Weights of a small GPT-style language model, trained from scratch on English Wikipedia: 11 layers, vocabulary 8192.
Each number is 128 + 24 x the weight over its row's rms, rounded and kept within 0 to 255. Layers, rows and columns count from 0. Numbers have three digits each. The size before them is the row's rms in percent of the matrix's.

# layer 7 attention query, 128x128, rms 0.156, rows 47-69, columns 0-127
107:142119163106113100152148090113114148106168081140119137165125128057154115130125118117198108142125123062153127117105159084087135126130183150120136128135194108145104139118116106116117131144154131123138135124116104182128129176153122100110130124125181124128117147127163096109132137105128142114126130169127120113125146136144166129131148139147115100153105101158125117127106101114113109159084
099:178153118141163147141165112105155081159099134117142080150143107161160158118145088118120117134155137127140120146100146103145114156093125110131113158127167165124150095152099109116126111103113136122119116130171107092157147128101103127139111117152157133114076120146108150138122117095073141152132122142141086097164131127145084099142155173163169168117129151132118112120125079103099146125131
116:112093122093147158124125130117099108114116149087123105145125129132120105127124125150126121153118095161115115147120139160204118092102134138130193137118144145110131152112149067099099110123104106105155141166146111148142112129125135110126118164143097160088145133121165146097132122172134098137094108094158115152112140131147085103132166121084114157137159140162120145091198144145123138132144
092:161156110111153129070126083128172134102150162118129080098105121131148176159114129114130107120133149113108121147145122106131130165132103091139128094129084170125122112121127103140133138117106155160098135134137177098122138130124154137153125115131150121087135148121149140152121150110124126141150126148120137133114087083188059137063123097131151145119154174112133128132100139124101173146152
098:146116101099153104138114134106111091108100136115170144146115129134074091119154166145084128130119090124086125126099122134109118105150106162126151161126144117112081131114141128122099161178129107123141113142100159154145127122135141136143147157123130166128102149093140106114147116147141150070162147139096166184119114139136120169155157105123128106142154094135090115085103126166180106125159
094:158129109097128150151163162099139123111156165121187144117149108148067108168139139138140093118154131153121096110132116163122110126131122118098162155138116131151137148157093122153133116133132126155132111107123079150143126142125118094145143154078087147106113168130101084092152134131075152095178092131116119109118163151144112150124106121134107150121148080125139142071140099117126157130120
103:135126093131107129098098095160080163123085147087130165137130096154096136152185126126113092129132099141150127129165126164130143135140114146163142189085144154113133165079111146077153135145167101156132137137146108127102129138158091106124106167118101124107137088097129109125128115156109133137124097137156139121154162105118103106124079123150130148133144115103134101111165148114157107119148
094:072126137087154135116119114157158113118079116106120125108101148111166114119137120162161124108123145125114092133151139096111118119181126107131153115149106139123126136136102133100119163152101153147114139140158178138177098106143138114136149087148106127154153116148114185138122110158167120142119097173127117104166151137111149126098118095136119151096077132146098153105117118152153096168078
104:153140114096153107164139106081083161117126151092153127150149139147116151154118112110139124124126149141143145145113151151134170149107093119148140155110092099084109138111144140110140108121150092097128128123127175125115106166135168138096148121095148123066134151174083133134153108117153072111064111130123117141120124118140169124113125111115115122165161143155085128108180120116129142153125
094:139128117160137127162129087133134169146064164108095117124122146168129112115148088114118139113120125112162163127113110155128131106169134133064139150080113138076158123132131102101126080141135140126136110151157132104128115187101169117084159123115142144090165141113153112143172127121123148137108141129162139131114143121133129069083135122142138119131117105120127140097176139118092128134167
108:136139103156129108143127136065129120143110171121115128096127130143126135144134100100134084117110172119140134134152140158144155116156096138135111129075144183108168104114112135150163103137113111130104139102184150106107137155119113134076094138073139147109136144114145082144142111129111097106192125122159148143140121127141067135118107144154102147100131130133191142120148151096121131128133
106:111074108120077117098142142124160105131173088118125120128151157122145105121100173152118174132157114103126125113125106085124131147157172149135115123123130139152150142125099136176092151137114122124118137136077149167144141140129130137113181130133113083176118135124110168122106101145132122134121111125155159192150112095099109171130127118122149083146105100083116120144107135124166102152113
129:113106149125150153118173128157123127146144098123144146137116135123126118169102153143152144169121158138091143090098122101070099151110149143138106126127147086123121120139124119146073136149143163130095115134142128161108096098111130177132129083131133108167098107119113153125122110109124127167150108138092122142077089162132151175143167153123091119153125104132103100179097129145150085164121
110:106094140105167131110123118144119094118167086122137114125159112102102119119125166148159144143126115110142106100110113128107129083136150134095117167111146125131086109087136129161073163127168163122162147150124126148153139152163161134094118127159135122159105146136109143109135114116122173183150134099094087120138132140138153188113125129099113105155129083111116082140166134130158091137111
097:124111120113126135128169162107089122072151155143111117132120145106133152107100088129133131143141142154134126111126135148113110143127120185113106146133125120083109113187134144113121172103072133093108130180142092162122128097081163120123108146141147171111075073154118125193148129125115135128151113141130098122142119139173120202125117147125105116131129143140146121126117119154114126125107
092:128119125153147180097101157178083131108137116103123147107110063126124087101098143194099132109141129101083133167115100148125104157122129146074145148111102141109146143136101081125119148136118143126149110123110128151128118128122111122136134153105138125124157147148161153144129112187125142135117159153154151123160177126160104094111128104147085154151127121148101106123123128070123136115137
110:141121115097131102143119089151111120096114109110082101124166131115117155094144117136149129124120078154117129162150145100155125126057111161129142112149138147117113152109143082105122143112124063148144103131089123080135176135139172111154113166098149135161131142139100114109140113132127131139089119145112146119144165163144155127128105138111156120117136178120129094117163153139148186137162
074:164124125118086106098129107122140134111110175091124090111117131131119138087138101148148144084155156111113134099148147107115139179122105165093192085107096140132137157089105126111143107116117115174126141128102112156095118111141141131152131127147161130155139128125104126178113132122134096112098148103120131169157157084165158125130120152149179132141122101119147139126128152068145158135094
091:091128098110125149120153122108126101145139151154132128142066173081108137166106161154121127108110142093127121140108141088122141102135114170107129101106126131124162126176093192128122103130147119123130088148129117130143142146088109124058134132117112140093093168128168102155137127127140118154172131089138131151109100171109140136136087110120159097099141130122175141156124131142126130143160
084:124149100163183108119086074101130106100077118135151118138119145163117130095120125141157097139149131108106132080135098127170135134082123156185119161152136118125171144125124145136161149149122142110130170107183158127133158138121151088149116119083130125153113065145152106146146146140141130137122143120113085124149129095131120123102103115137148132100128131123102132101090150125091160158129
082:181111091139110149129186124150121100116141073078093113117140149166133141104135105168128111099160169142125142169119086133135134160110134159143133142095138135147128185117138124141115137111119113113142097069142091089112094113108152144144127101155183135123107137106148110126117116104142177173130121154090123144148122117123123126140128068131154125092127139137133114100152145099143134135126
087:113119143132183158143161105105131129111169093122063149170057128126133117115136158130134158132124120143127125102089097128092104124098161122130105080101150127081154125078130125099167148167121103148125135103126155125152144163129145132095130102138139105158115126107113112112118127121157098118136121159083156176139125170140122136098122141119147124135134126167142159123115111166100128170123
089:105143114095104149147095107138109111119114142129190150152122120136132133123119141113120097086139148131110135143156139184154081126109073106135127150160116127107139127085119144140114126148123100137126140118123139144133094128137113130117142166074126173120135142149175090151135135139179140132136097139099126136085092103106099121100134125112138110089163118177151166095154151172121153158074
# layer 7 attention key, 128x128, rms 0.16, rows 47-68, columns 0-127
102:166110161141124137136112190139134130131133102155159105098129134097140094119143117129122100119138132087121130091140157183137085114093113144163142141121144159103130103108124103115202158153132109137112133143125122148166108115094125139134135132059095154113124082116121120178162099148143145103115114135095121132162144145178112127150113138131112150127125132109139055140115124100148136105131
096:144160152162141101144120147181108122155141116152124097138127125137096116099127096154122125111163135136129142098111123147132106124193099115119143099131169150105121134155149135143137126096137093101113108100124096127129112106134112082149136141104136119091094129133089112093118160117106146157191152099105108111119151120112153159142071166140150169144157126142132051123166131159138133122117
100:151140128125186206113145095158117109091160071149134131121111116120116110093118140137098109149113125108111122182121133127163148099142158119111130141123128142112117099149120099115090076102136131144121091151122146128106104151136155115152105149180173128124134157113173132085123150147142100145121105132148127092098127145109093134146167117119129115131140093136124098138193149150108127151143
098:176149179121136118144141100073090118114112137129137138134114139147153108098123119124117122126156142175118096095148101093149119156170118145099118140139114136116139140131167182137109128100152122112115136108097137127120197106134138176108069175142110151136104132062104130139131120108173090115115112126144092113118122147124119146135112132114109138136091136157135105139145160131183152107141
100:108123086116132128091155103129086082154095146108093164134113153098127126117133142155147099165137115126101114120126112107119128186099133157166156100140147173142110140139053126136133126145090147106126143144114127132112157134143157105149128154132147159141085126091150109148123129120117100114144145134176175181119110153133074141104185112132143133142123145124115120121113084130128124104158
096:148148133114149169128105161150106128137121133131185131105156134125136081075128099200097126156161133120135154135140140128113118121082133129081119122137116132095143149140080100188130086127125151133121158093097107157141141155129137118146132140135106186129077133094095135103147141110109131146140129159138131128129124128155122107141123135173094158125133104113118095090153122149095081147121
094:117147093132093088146150088175144095099140111121153132094119138130086172135116130133143140124128130159127115134166128193152130146096123179154120135120135136139145144158126143136073076125142144126119099154103112149136126158139131167125150122146145154119098123123141094145134148135062123147131128159082172101128144105073084118135084089122144120115121142145143141114160134085140111115122
098:116124124084146139148140134120152152099141151096188132127183156146113069139150130128143150098153145138109112139103107174143142115184136130135134187120106111099108146111106098096114151126147124131105114113129163114158088097100136140136159118148121133100126147162081097135099124161132094085121129155132125115131141112123116081141191160103158122081109097129104152125128106131135136137132
090:145155131174125142142126145113095115104130131088130155097099134124132093123146115150095095123147173157118155162148110157143133155155143146118125149157115133159125172136123133135107111119112119131133159160128160118132099159149176079121133066114119133128151144110113181108134101127117146161115093121119072133085128140134106122093090075131131152149076134127103091111169093135148137159122
092:133156158131174149148118108133152099115100137119126103127133138142141118100120089116124132071102091131140158136109101159121146120172150116159094115109093104117153157123078134118163119107104132162147110116136151133120113138122098135161153123132121129124163139106152140111100145095113151097164140145138163118111145133146144102095147134119153097154053122182092126089141153157155145066150
099:134166115140120118134114112107124092132112108109144130135149115158130152142099089140078117131120126186129130111151116172103142124136125133100115089156149126087155169133107123183110115094105130116125128131116107146150130111153107132116114112152098095154193148071146173106153130157140151112183129115115154119134146121147119154123126104144093126059138106145168151117165115106158125089124
097:096056091151139170110173110135092158119130143122128111112118137143108135143147114133147120179106095134100108091066148098123161117109098121132129087134103165136132098113160127150102152119158122115139136115184122135114116121117121130129179131144121112143141138169130097124102130153158071138107149152131127145136156158143129104140151114140127156155108136135154150130102057118126123167097
107:119086098163123112132142152139135098117167139146119124121107101115151126174137191131144134157140129113104156167067138130123102174111127115178148123100122160098145140085149135123082162139120132134069139101155178135086145150140107130092108140098133123084141111161148122143130154121130087131099086107124113156122116150145093093104126125136122145125173127134137118149098106147146145136119
100:117089113136140160126116138157147102079175140146141112059155145147144115113139143107133111140124162099097124156115102159144135124132136131144147075109119143096152105127147093156108141121086123126175145138152137137125130147094151184106131152103116125139101111120103107091133155129110122150119157154107118136175089110171066128133149110118119106155124162117125086101109144107130179144147
097:119139087129130149127122104097148086148151101168098149143111115145171140131130125124084129178105121137104162114154152127115133158153169142104125121119115124126091133158149140132080138155104120137116142135105118126071154103137122112109148163116158102147040157150128141132135130093113145097082112079137155105155151101160095177130152141099125156142141160111130108120099140136130132115145
085:145137140131145093125160102100108110140117088159099123132089146134118117083123157139129153138123135148102112098078101128121125118091129138102130157154125086098143180180101116113088102093152160139181135161138152134108143167095145129136137154110143144125132135113181113110139145113133104149116147149109158109126160151152137139167115142129076124133109128168085148115129189120106094135150
088:149130110065114113136125062132157140141116098130115113101161176157162156116133119130113107120139116135102124090144117082101119125095178117137119110154132153163140124185133114134127105141148125143149132134111143132100121103130133112145126167122159173123118104120117127084167115094144158111106073127165113120125089122140104156142090163144137121120102162112130124151164140116126130131203
084:152147115136113119141113095140103137139097152085129125140110175214178132101115117110096094098131125154153157132166111115131133131163132151128157087148134136110079135121095097121151145101140136167151126124106142125104092135176164113119164091167127135127112171090111112105134152119093095154123133135132107114103140108132129132134168098112137132120131174140095119130164148126099141094102
095:135171121125126122116118148141148162120154119138103133109115116106134118137137145127109111155095138106065123119111166106119164096097140081112142157122149114164131108111126171123137145153097113116120099183175136110082186124109148121172131154100103090112122126160137143166116127147118164159109191130174166131104122116118107135123120153129139136116132122126074081144107125120106104140092
090:145101149164115130160107097118114130135149142128097155113097150119126097063110111113155107121138100157133120139117141169162127122106109115118180114170119111154146130116087125090151131130106159151131118117133111111113131126162139143168103084133154135094209101130126124138183161110155099121103117102078137109144130140134145081153159149147131117134162169157111114139111130118123107139087
084:124138121126129144179140110122147098145150115156106124142158143150105132089151140134168114143127088083132153142132119119110121140147091114123158168166127147126142108072126147122134064101128101099127120133162147177090153113143125115156140107114109138119154109079123110117087128108061118140110138146162112155102170104141136140169116113175151080143157091133128104133108153142146120107110
087:122144188138104117127116142136118162098106136160076165145118158105131088138159145076126115155122122082152110160108145148144146117107124087099100162129092099113139078123147113131117141090156159130121152132149105131144134147128084117075129112141121175108179134100133147190158123124126140118131138152120157109113123106174096132131127121137128146131089157075120155141123119143130119149114
# layer 7 attention value, 128x128, rms 0.158, rows 32-63, columns 0-127
091:124139131132136138099096108137133110103074146144133106111140149148135175142125120151118122176134102150133139077072093092141132117111084135136148094119109134130132175106132106119113120105138103087132193136139096162139122118151128101141184103139148104115161134161132110098136129134175113114113158134189133133136177138143146123120131087143114119097134176112125117151123108087122124159161
099:126110155129115118141116144129113096111143145069157198116152143157139186162174149179102141154160119110130127137138136130088108129134103157118128128105128129113138070099134112108165135120143096092094077147148102100123138115120154138098099145151132115123151144125138108165094133143096118093091151109107154128115124075115152135166135162146137127116126153078162117145113143108121140119138
104:102151161114132123138116161119135066129112146122135092148125111176121105151126116196119116130111131119120120154183125140169113106182097164113116101109103141105103122186112143119147132142147122104119122069105108125119115155139125153115084152171132102116106129138149163120077125116142127115144125141132144111093134208143121142142115127104129126128131156162105100139120145125094157097117
100:084097136160157129100154126140123139072135140126136093170084146136145126179097105064117153118124125100109181134135105112166119163125104122109139124108150085092129148132163149135154138110139153116161187121105153118109118150133114175108127132114113106129134104145129136132093132135124129112085104121184133118106144114173111141143122187133148126117140116123091152095111118149149125138099
091:172101095124129116108163098129122171157133064136110161148129161095137135140134166140153130108160139129111137147140103127110151158139099136119142169123179173114127100132138136082099129119139177078096135158127141090130098150134121104136122115097137071106134095135107129124091155126156150129099125127132109157135118149151150113066127102118130107188152097117142142126129145094113118125139
095:136124124121163115112165117103140142112137157121125101116120139114160138055106122097156123157115143104134125075157137083097141113135125155162131182099106125129157165165135120157139147138163171141082142148100139118135121060130147144114142093083117144130084137074138133123120142085138106146133132108133123083163079134150115114125155138138150110150125116141144097152126115151137118141162
100:098115147136109106163175142152102093138099156100121125123124107097156142134114126100113085154152130112125105136114133150123151146162122168139119138145145138115102114148144118138098146107100110136129122116096154145090144137141138122065092123151155142098113113137133148145113100115157113107152101083141178103163156110111151053127114085156125098147113167169162169094137134136156145156140
095:101090088075137055146188140140161167115108120143090091128088132111131146099139144132137114127179129144135131114158126099134111127124107125139116115127150131096111115125085129122177093134106124150139187084146118141127156180121166138096126093162149144125131108153116133135146148130130145162133192117106094128120137133114152095167139119098117135141112156104119127130153116113120122138118
101:103113109157089164133129118148109148130083092129129153097136103145103122162135128110111133156113142111139137121073180130173136143107148144136121149162129093156143142104147116134150151157100136137100128062146117122131049129111071138118127164149128159152146134114143129133104092152130137143181112122098138120133152143119143145148110118130175112108131123106115185144120130122071122110151
106:176135144186116115160113155131135148126091127158104102140116113092118097181132127068107119140131105123144127125150152149142144139123112122104091140127119126160113105113128134100161161144113153118154116122145152152173163108099171135165111093117119116129147124116145167138118123115162132132120156105094088112139125152158140077096123123125153137132190117118087106179133129086111108093100
107:149129138139129098096138136100125110129074168125103130124162121109154137084176110128134108120118147136159113123123178061113094129136117173129120147111110150125155123132107128145102135123138113157155110151186130142125117092106118110095112146160159166161133164128126100121177074087069153123133153117111113107154159095124139136113120123116137153123108168091140115169138090138124144123129
102:095114148137141160119139132105104107105181147138153088144111102092153135133153115145142174087134132139166049155085154136126146149137136124126104149115132115117154157169118153120098135126139123086109129114098105099132129133083120163110158119113055105129113139135113135138119106170143135109099129147120149109120093129151143146121171152145098158149113070121148102117142142153127146113161
112:105136077146126105124122191114123117127168128133119100121147114114171124110140139103156102135167162140100149101120092121092103080102092145144129142112127118164113123113115129146126137121137119123136121108118160086141113109086126112109142085130106121173107152143120070123129133134128145112116186141153145104077113136149102137135133111166156164153153122116164102103152136192154159134167
103:109104104135145065125105127085140130141175100140112144118145154088094136106141107148128175144166093157137137137141150179141080134126130147116162149123166091093153145122102107162099118133122108100135127124094166091173127143154129147099151130143110073102137101132161090121147083095152102115128126101138176128160145124100132126140147128106118135114131125134126105165109155138164136119138
111:134127162173140125142100117115109106115130130134103157190149147131124143175111151119147128117095176130110121085171083116118100135119115136112117131110139132133151109113136121170107170074128131087151146103126115150147092132133150139140142145190131130185134088074111120123128080118142131143100155128093126105152129126115181124081106101151169132114106140103144123147151136126095114124113
102:140141121102152129138124132096123140139118136128132092136107089136147134121112076130133150139170110138091152113164113129166101105085136129126125118112140122117117139168167174103150140127133165095095152189127110122136079137129101136147118158136101141130122114109149089156090103125104131155093103177124092109126143125143122156121098128156143138148110175169128175095097090169151152082139
095:102119089149145135147121120098137154122145138091146136105146156088092146148112136138143142122117123133139155166136128152111087157149148144145153100103162118125129159119155171128116137173139102131123097171119128134128105116078144126136114103108099125131073049138119137150139096105104155160105109155147124119091154137099126187155079117138108116166129087091144151117160102125127146146115
097:150111156140138154165111136112111117119140095115140118127080144157115107098132106104146114135136092110117135136147164126078129098148093125182150129133116138131124067166130136146144114104144123125144142123153111088116118101113148109133173102155074136147117137116130115116136165134110121173124092143139107118115140133104115194121171089117129192181126085151125124122106122146154147129076
106:126160120142169098135142125140123148170101089125100156124144112114105171144060148093155125111126117096127129143141129130155165133120151137154121149129103121153096121143141142137106190109124108153101111127126110124117111106118139103104135095131152126143151125158124120182112124142126099095157090118131178096078096137171141115155136097137107161170163158114091125109076160116097116145124
103:137141109149154111128055134106089141093108098137120118118125138159148115117077169128138122121143145119152132142180129115115160143115139074105153099166139107110072121146165152137126099099099116134145175135092099144131129098154130095160138150121150111137141139107166141111135164103125109127131094123170155145148139149150121136099145098102156113162153100118107164151123085114148105111162
098:115123135134105118159099136160106113163165124091124098128135143106137140100131107105133177127166136061083129104122124152141129126155137113094109135151159154131115073140146134140116112145154100158145150117111109118138126140125119124116091153098159147129130152130138155132123124094069134133119198159090156126148167164127170141149091116124074086140103132083112134107123124128117168136142
103:102081097126144140179152126172110118094127123119137129116151154088093162156124165124136129124120147115169074107100099097170161126143129145157150082120082099138146122084113124105173113202162144132115101146121145132118114135151132112133147134080148096093111145108131154126150134137112127157131119112154118157092121129143087115159128109116144119170168140131112111121146114120098126127146
102:135141193108142199180127117158116129144160148126137111107120106134129144105098096095156153129119119115096122168135109086114136124121114116130134110161109120084089094141128119129108135094143100096116141126147178104153144154153083113105146165131138114145136129146098094133139091168161090117132159148119153119128132115149116133148077136146096156144127056126120138110137150122151143152113
106:120095094105135154116096115094124146166128109154090147156094149113116159103125117143144090100101108159156137135115138133112166145122151159137154174105156095120107127151163120106131130092161154158130150145112106112081120132114151113140112115143164131133091176123131107087092167166103123111107120136087121136126088167151145127067148152113148094145119120154112135152120131171165108134109
103:142097131115159111134107107115142130122140153105165132069098127195121113092115130125123145142142123112138114059152122160206105144156152131115110125142143105127130117134095120113089114152087112125132145123148137145098152114114119156113137130173127116091171155103150133112084138102177112149098152140125159129133117127137166133141116129088128123096133099192133156093102131117146133125153
097:090144103105096125126125140090096096141094101118094146112123101126109154153089188128123172156141137104131119114130128150188130159152145168078080134121146170145093119131129116138119109124123151149151114147105170150171118143118140111111097127143126135140122190131082135123140143091103154103123108129096131130113142089127126093126136151150137135112154131092164133156173115128134107107172
111:118098089132149177103124098132145177110131141155145109092060141111144142121075109132130165116099153109073099186125107120135137126108147149130108137137134125126150133185134124147119115118149118104150133089103142118106113146158128142179131101116106091143109181146120101126099137139131181159073108151122124131137122125131108162131133107154160148095140132164134131131157120116089133124125
106:131132163132114110077102099101119107098158139092102089127171121178133123095160145087164122129137148137120108142117149117127098140119149136166100150085181121121180154113084123154087144171154139147102111168114142129111156170120123153108109115138094134173085125135130147147175137124141129136088100151136155132112121137107101147132123126092142156128118149111113106108132087110138140157129
096:103099136144101116124156108164121177136161131137124147142143155173106137126145100155145121094089091103105108163149120110149117086129142109137127131165116130115098149113159094148125113090182142109133139145115140116125151157137139140134136125092120144118100109135156088159147124167122082149108166084157119106115121133101130102136165098192101130162124110170109101113080149128110098127160
101:112122146125156149126109157115112130097127124106129089087108148101142160111119160133136107146180153133110126105120172153103115135124078130123153117093141150145132133142098125152145067145146143079101123180122100120156155123096119100084167090154104128124138121102124140143162145108162141128123144139131121166137146119135100155109124111159138109145087113122118097156115153144160072196118
108:113154106134088134167122135142166129124159108085121144145139146089109106147107155132116127104156148133103138128112113146124135095143127129141140127110101163112133128138139061149132128102111101121101114124147166112148153173099132119134191168101154142118156136161099121129150075115152113112172094096130144138128128111134122089181167145142116078129152093137163113146128117135070123090147
103:121102140109149091130130139137105127120150106128141099144096117134131147117115112112116121139152175173129134115109107126155105127104102152085136095130105117129122120124136181134133105143082088172115096142141148150143100150131136163164111144181083069122111113136159152126125130095146146109132119146143192138133154137104160109157074148146129122145092140126103138197110105141128111089166
# layer 7 attention output (transposed), 128x128, rms 0.322, rows 32-63, columns 0-127
101:096132097136112136150113137098149184129125095165121130141137097112149125121104123134128088073163163123154096159180132148109157120161144120128111137109134114141157096152151113106185112132151112119131121104103142127137114136140131118124132159092140125121156104084136108147136162129107115130099121111144117128104105105115108154104113196165112149121126128134127182174118152094092118064166
117:127168139116181133111143098126096138120072062126133115133136135121131096082107132108146146104123128135088117115142119145110159089110135131128136119130132113135119113142125172127122090153153141146163148092132115170150107117130120102150173149138146189099185154119171141106107080132162092119134125180131132104089114142166150103108122112126101100123115129167121165131159130146111115134131
118:092125112136121092134134127127110124134125065136120137163093115101128154156137156138182128124128142092115148096153143105119110090126146153123144111131179117124072096145132124136051163147165131116143146147130096133173137144135154128092152160125144104173105153166150122113143110162142127142104119111107102121143133136166141128120099153093147123128090125130118119151090103172152086121095
107:131109092153090133111147081158126138123064140123159120126128149113116141130141122136087115112127078143111159151144173101138091111141127117141103134119138168107117108147109140115153085162099098096147115196164125151148157161092176089129131149125140150163100137100119147119119098117155128123160109125097117123125103142090150121112124114148117131121104163120141109149165163124146107135188
085:107162108079137109108112125152104127144132166129159113106172167132105120101137151098101104126074116148105117083174114090147120126134109109160115136163066125151091151116144105148143139116125148181129101117066129119164125111108167125131139111124127173133155135127122177108128105077141106118152127139100191098114134125145142140167140119141135123113138133129089140142122141129151147143138
099:159160152090123157166152147139115136067135168161099154112135138132120139140143121106075128112122086141120122127118116158122125123136125094125123088157108114114129144136157135111152177105130098132124121112067112120103153125096121129171086156121135142084101118173098103147158082163124157121147113125135127112081173133147121133120158156143106165118166173137106105129100125120117165124143
117:106144094126158158115137130092131144098156162140102105166161173125130156123114116117086125106113112127136108119141146158113131055138123147064179153164121083132126143153086116119136074085147115163122157146098121114108129137101125099171158132122119132169122125140140134129128142108144114195130115129129108110129143126141120134131097149139102112169113119133143105179157139119112146088117
107:142158114156097103150103136155095131103098103143111123109127108147138148133138149095118144113123116166183149140133061130188131112144137151142120120136087136115099143116133125137111067158189130114156108121122124142096136125135142145126088154090175097142131121145145155103103144122171119104116104115104123118126133132163140100143066142113119128134105162127141097149149146095099184152138
105:088114148129124087127097123115123124182114145111097119103101171126158156118137130162095166117123120176143123110122131100118149148167151124089155108096147119120150142164124145138112069081097138165130131164128101122168162152119149117122152137124087072150142139077165134119121132114117132135135103151167177130129141133100105101112154114146109116121132114124177177114119127135131105091118
107:173141134152125105118103126129161139154094153113088153133102176146156105093130127077109137103088140126157178127136149134086137144118128148131119120120115098092158150130137103162089132174113106111104114099143132110131120185096117143097116144122124120093139175056145130117108129143177136116123143138163171121144153110121119118167100122093136103115118136108111117129127165113154152138166
118:118161126135105194119117133121118135104144082145091119124119095131142101125116158123109143180124117096141135180098099129151111171113131121104111136150168076119141156164168146120145110120139108111110165101100134134109143110137122132132093118106124127102175146132158128137130132119173085099100164167158123134115140134133061116122176145131103132141113108151126189099141105146116121113108
105:144152138117130164168113138154117137129079103125171154124120122183110061138093081154118106150112118122082094113128141130107103141144105144114123122154163156102126076136115103125088136146123088162145159143139141125123129098114147128149142140167104165093090131114110107116115119113084081155179154131137101136115174156160113122150148126150148131152144126135121151136109122093113149155116
123:110106132064128150134111115139136093127124098155122122141122151156151137140131152114123104117173143134116104196176138185169125146118158116178132134170155093106135117112146105100116097109136101146107155143160132104136121110112099122151091132146176188121121130115143104120113085134112089099122063147143112111146116132130089170120139128124138160104123145133127108103129102108120144149138
108:145146110084129082165125119194113146151096126147163148130128139111135148100147125122112087119131162088127081106127133132120138128131098097121115150138145143127114123128110164089129094119135110126116136146137145172125187124157167120131149086105154147129102143115140104152115170136119123119112165157150117108127162142134137137141074120170166067163085124140074135116101119110138128092136
128:093141075101147109099104135119165125139128112135105134153151144121139087116142171144123180160171114144146092124130143129139152131064110117091107112149108122122137133137144118150148122165136145127137115164121131143189150160107108103125156119100117120109130139170098104077117122182127117102168085139143127162133160119068146145142110110102172126133111105115109153114116142148133111120090
112:130095131112150153123198102191131131128156145123143113158132113119120139159116190143113118140131123106100131179131143075105130133121166124143113130078128130124114082114142118107106104125092148135169109131109144106111166113131187085129137139076149148103118138117140107118131158108156090118134122134122090105063108154130128145111134145094120153132142148113161149108122128159112141163129
107:101130160142160144111153092134120115121113114125094188123103190110142104114154140166124159129122109106093114156097101100111109100124105129139106134182105149124152131134126093128102120082085165105144118160162150133090173131134172125143129129195168162147089115120107154125104096118147120145105128136121134167137115104136105128135146145114145120115119149152103133086102139149161127116100
100:134132124144195136143136144133098081141138137111130110110131120132121095107120172143130115097116144129056108145105115114132156157089122115105123122140181144149084095128120130137104145144138138108131112109119081107125147157106102175129067116117116181145120118145157159124155082138121096124105132143157132143122118154168109162113130121114145181112125138115137138089141106130134131190167
113:124116112133136141112113141126118125135116137149109131105096194097131113114121137131142112124169124107165118100131111168092087145134128126134139154139108085135135156132086109088167120130124090131114130139129115104081131162093106102146119182124118149160076114117145154126146126117117176128161097144112158086110133134178170131142114104172136120070110127126181137139163133150150137157091
113:143093081126156085129119129157112105159172166125102101149128166066118149105103100137139123126165132140164119139092157130121140156139111115139142139127102146157117139112131116105139217119116118102143119123119123114159140180124145122108133093099113131145133129125091102179129138109158126089103118098123127157145119113114147154106113103132135153068144137091150179165128115118112128138144
106:100088135144115155119130174140122118113140174165150129096121155135137109117112153133113136104110136130127076135111071117115134133144082130157170153139131116084098134168121135157109134140113092131158142076116161152153138114117143130107150125097101121171151177122137132129149077180162097131102129117116121132139097125139132124116129133135083082140159172108128143140126147115156136109063
110:146138161148097106109115137107120163106103111110137111133107140131152131142131110128164119101122102201111150119145110136158123126173144102163125115130136127114170160182140114141116131099082157156156124098100111122096128115108121128146117152171178147146101088144105135130116145126121135103102118116136143150122102145129101109158104100112117120069070099129168132200145142146138151101111
109:139140080136139150118159119125106134113130172135148120123143092141140099115097153141102127127157150129121109088118106155139085093122130123175142148127144159131120091161076137130130136122138132127121118133144109140081126155136106139126116133131103173126088164102151087130128118151070105149124115140129142148136077164108112168126153078196117148146153115080153140144111089095129154146166
104:143153114107121088125162151130101117096125136124108136115153151157094165132113146138129129155159141129106119106109133137110084195103088093116115108129071088093120170148168125169172155128117136124136089155115119092160124137121143128151145116128105146141116127139116165187137115070153095098162086130087131129135139161134131145108107161116122145142137142126139089095145109146143112148132
108:104129118138116081140163149172143125154138169128168095118097106111103123152098116118093088091125122123106133155100141145097144108138095169147188120128166140145169128108081106129135110134162183102110127116148106138145122111131148140169140119109117129120128158190139103171169091141142127131100128141138133136083143132135153096120108137151128101135107128097100118139127103170126109086110
113:143127151130098147067128105141148161114111135106113095132125164122149124138147146127072126158135138116146119089142163069125107176136115112144166132129145074164170129123131140092134111134117112152125146118105106139102092106187112123143168118122104076151154121134129124156110150125129094125119138143102110112193157107118155089126129113118135168102129114132157138154074135136129149157120
109:129105144139143102145157150132113121145130137126130102104172106139112109152161127139114099149110114159151146107103129127182124150107098089141110160085183184099148077078155099118115159138098156108103097177145135124124159136088147140124140160119100144123142090119090084135109129129122097141179128097140133110171115091150126126158109140148102148115134141130134096124098152131129155146115
104:133155117105102164142136110151133121134149131130145124110104073118108122144165133165130116131142103125115150141095157149118107163099102137084141115181131134132104096145116102129127129148103081130188128155134130128121118042130122096102149159123162177100095108110143117114082118167140122128143129145153146139156140111142067124132170132148140125116113104172124153119112137127123125096180
116:134155093157136119140142121101163130147109150171129108139110115124130156101152165089193117145131170134131133118136133157132132113123092134146100140099145168100114104176125109126123124099070114126146129146143119148095092149137118119146072124130126150079122116113126135114178158097102186118157121065100103105110129142132090147141085141117101124114171154157116137150143121134150140115130
106:132147134138132085154120104133088136149152119122114176107145103162098160108140129149182102124149124147131128142139110130144141117075107116152132114131160110109144098086167119107178115138145104121151113088114143104099132116150098104114108098125159167140151159145142116135113095170144074139097102164167104124113103089111124088135138163144133139105155168102135163150142096137087129144148
109:097114112144162155160154148107151107098057114129150139127108133131139130167168107119183126147129149157146147104148140150131105049141144116115135145145109093169138112109130175097089115126132156136127136151096132093071097137155122149126146108143101098150114141119118100110133153128121137118127130151119139132168109111150131174101109088116123110099110117160103109142167098148166130132110
111:117137125111127084151119106145143144143082126117141118174165105110157145135120145161116099130138136135160153164125152123131109131150148117132092118105137112138130144089086103128117127140139133090161171137091122139091168128165145101090160091103145115158146138120080131138107127174175166171148136100165111111099158088136127071140099116106147105112123084135151152106145141089133135126114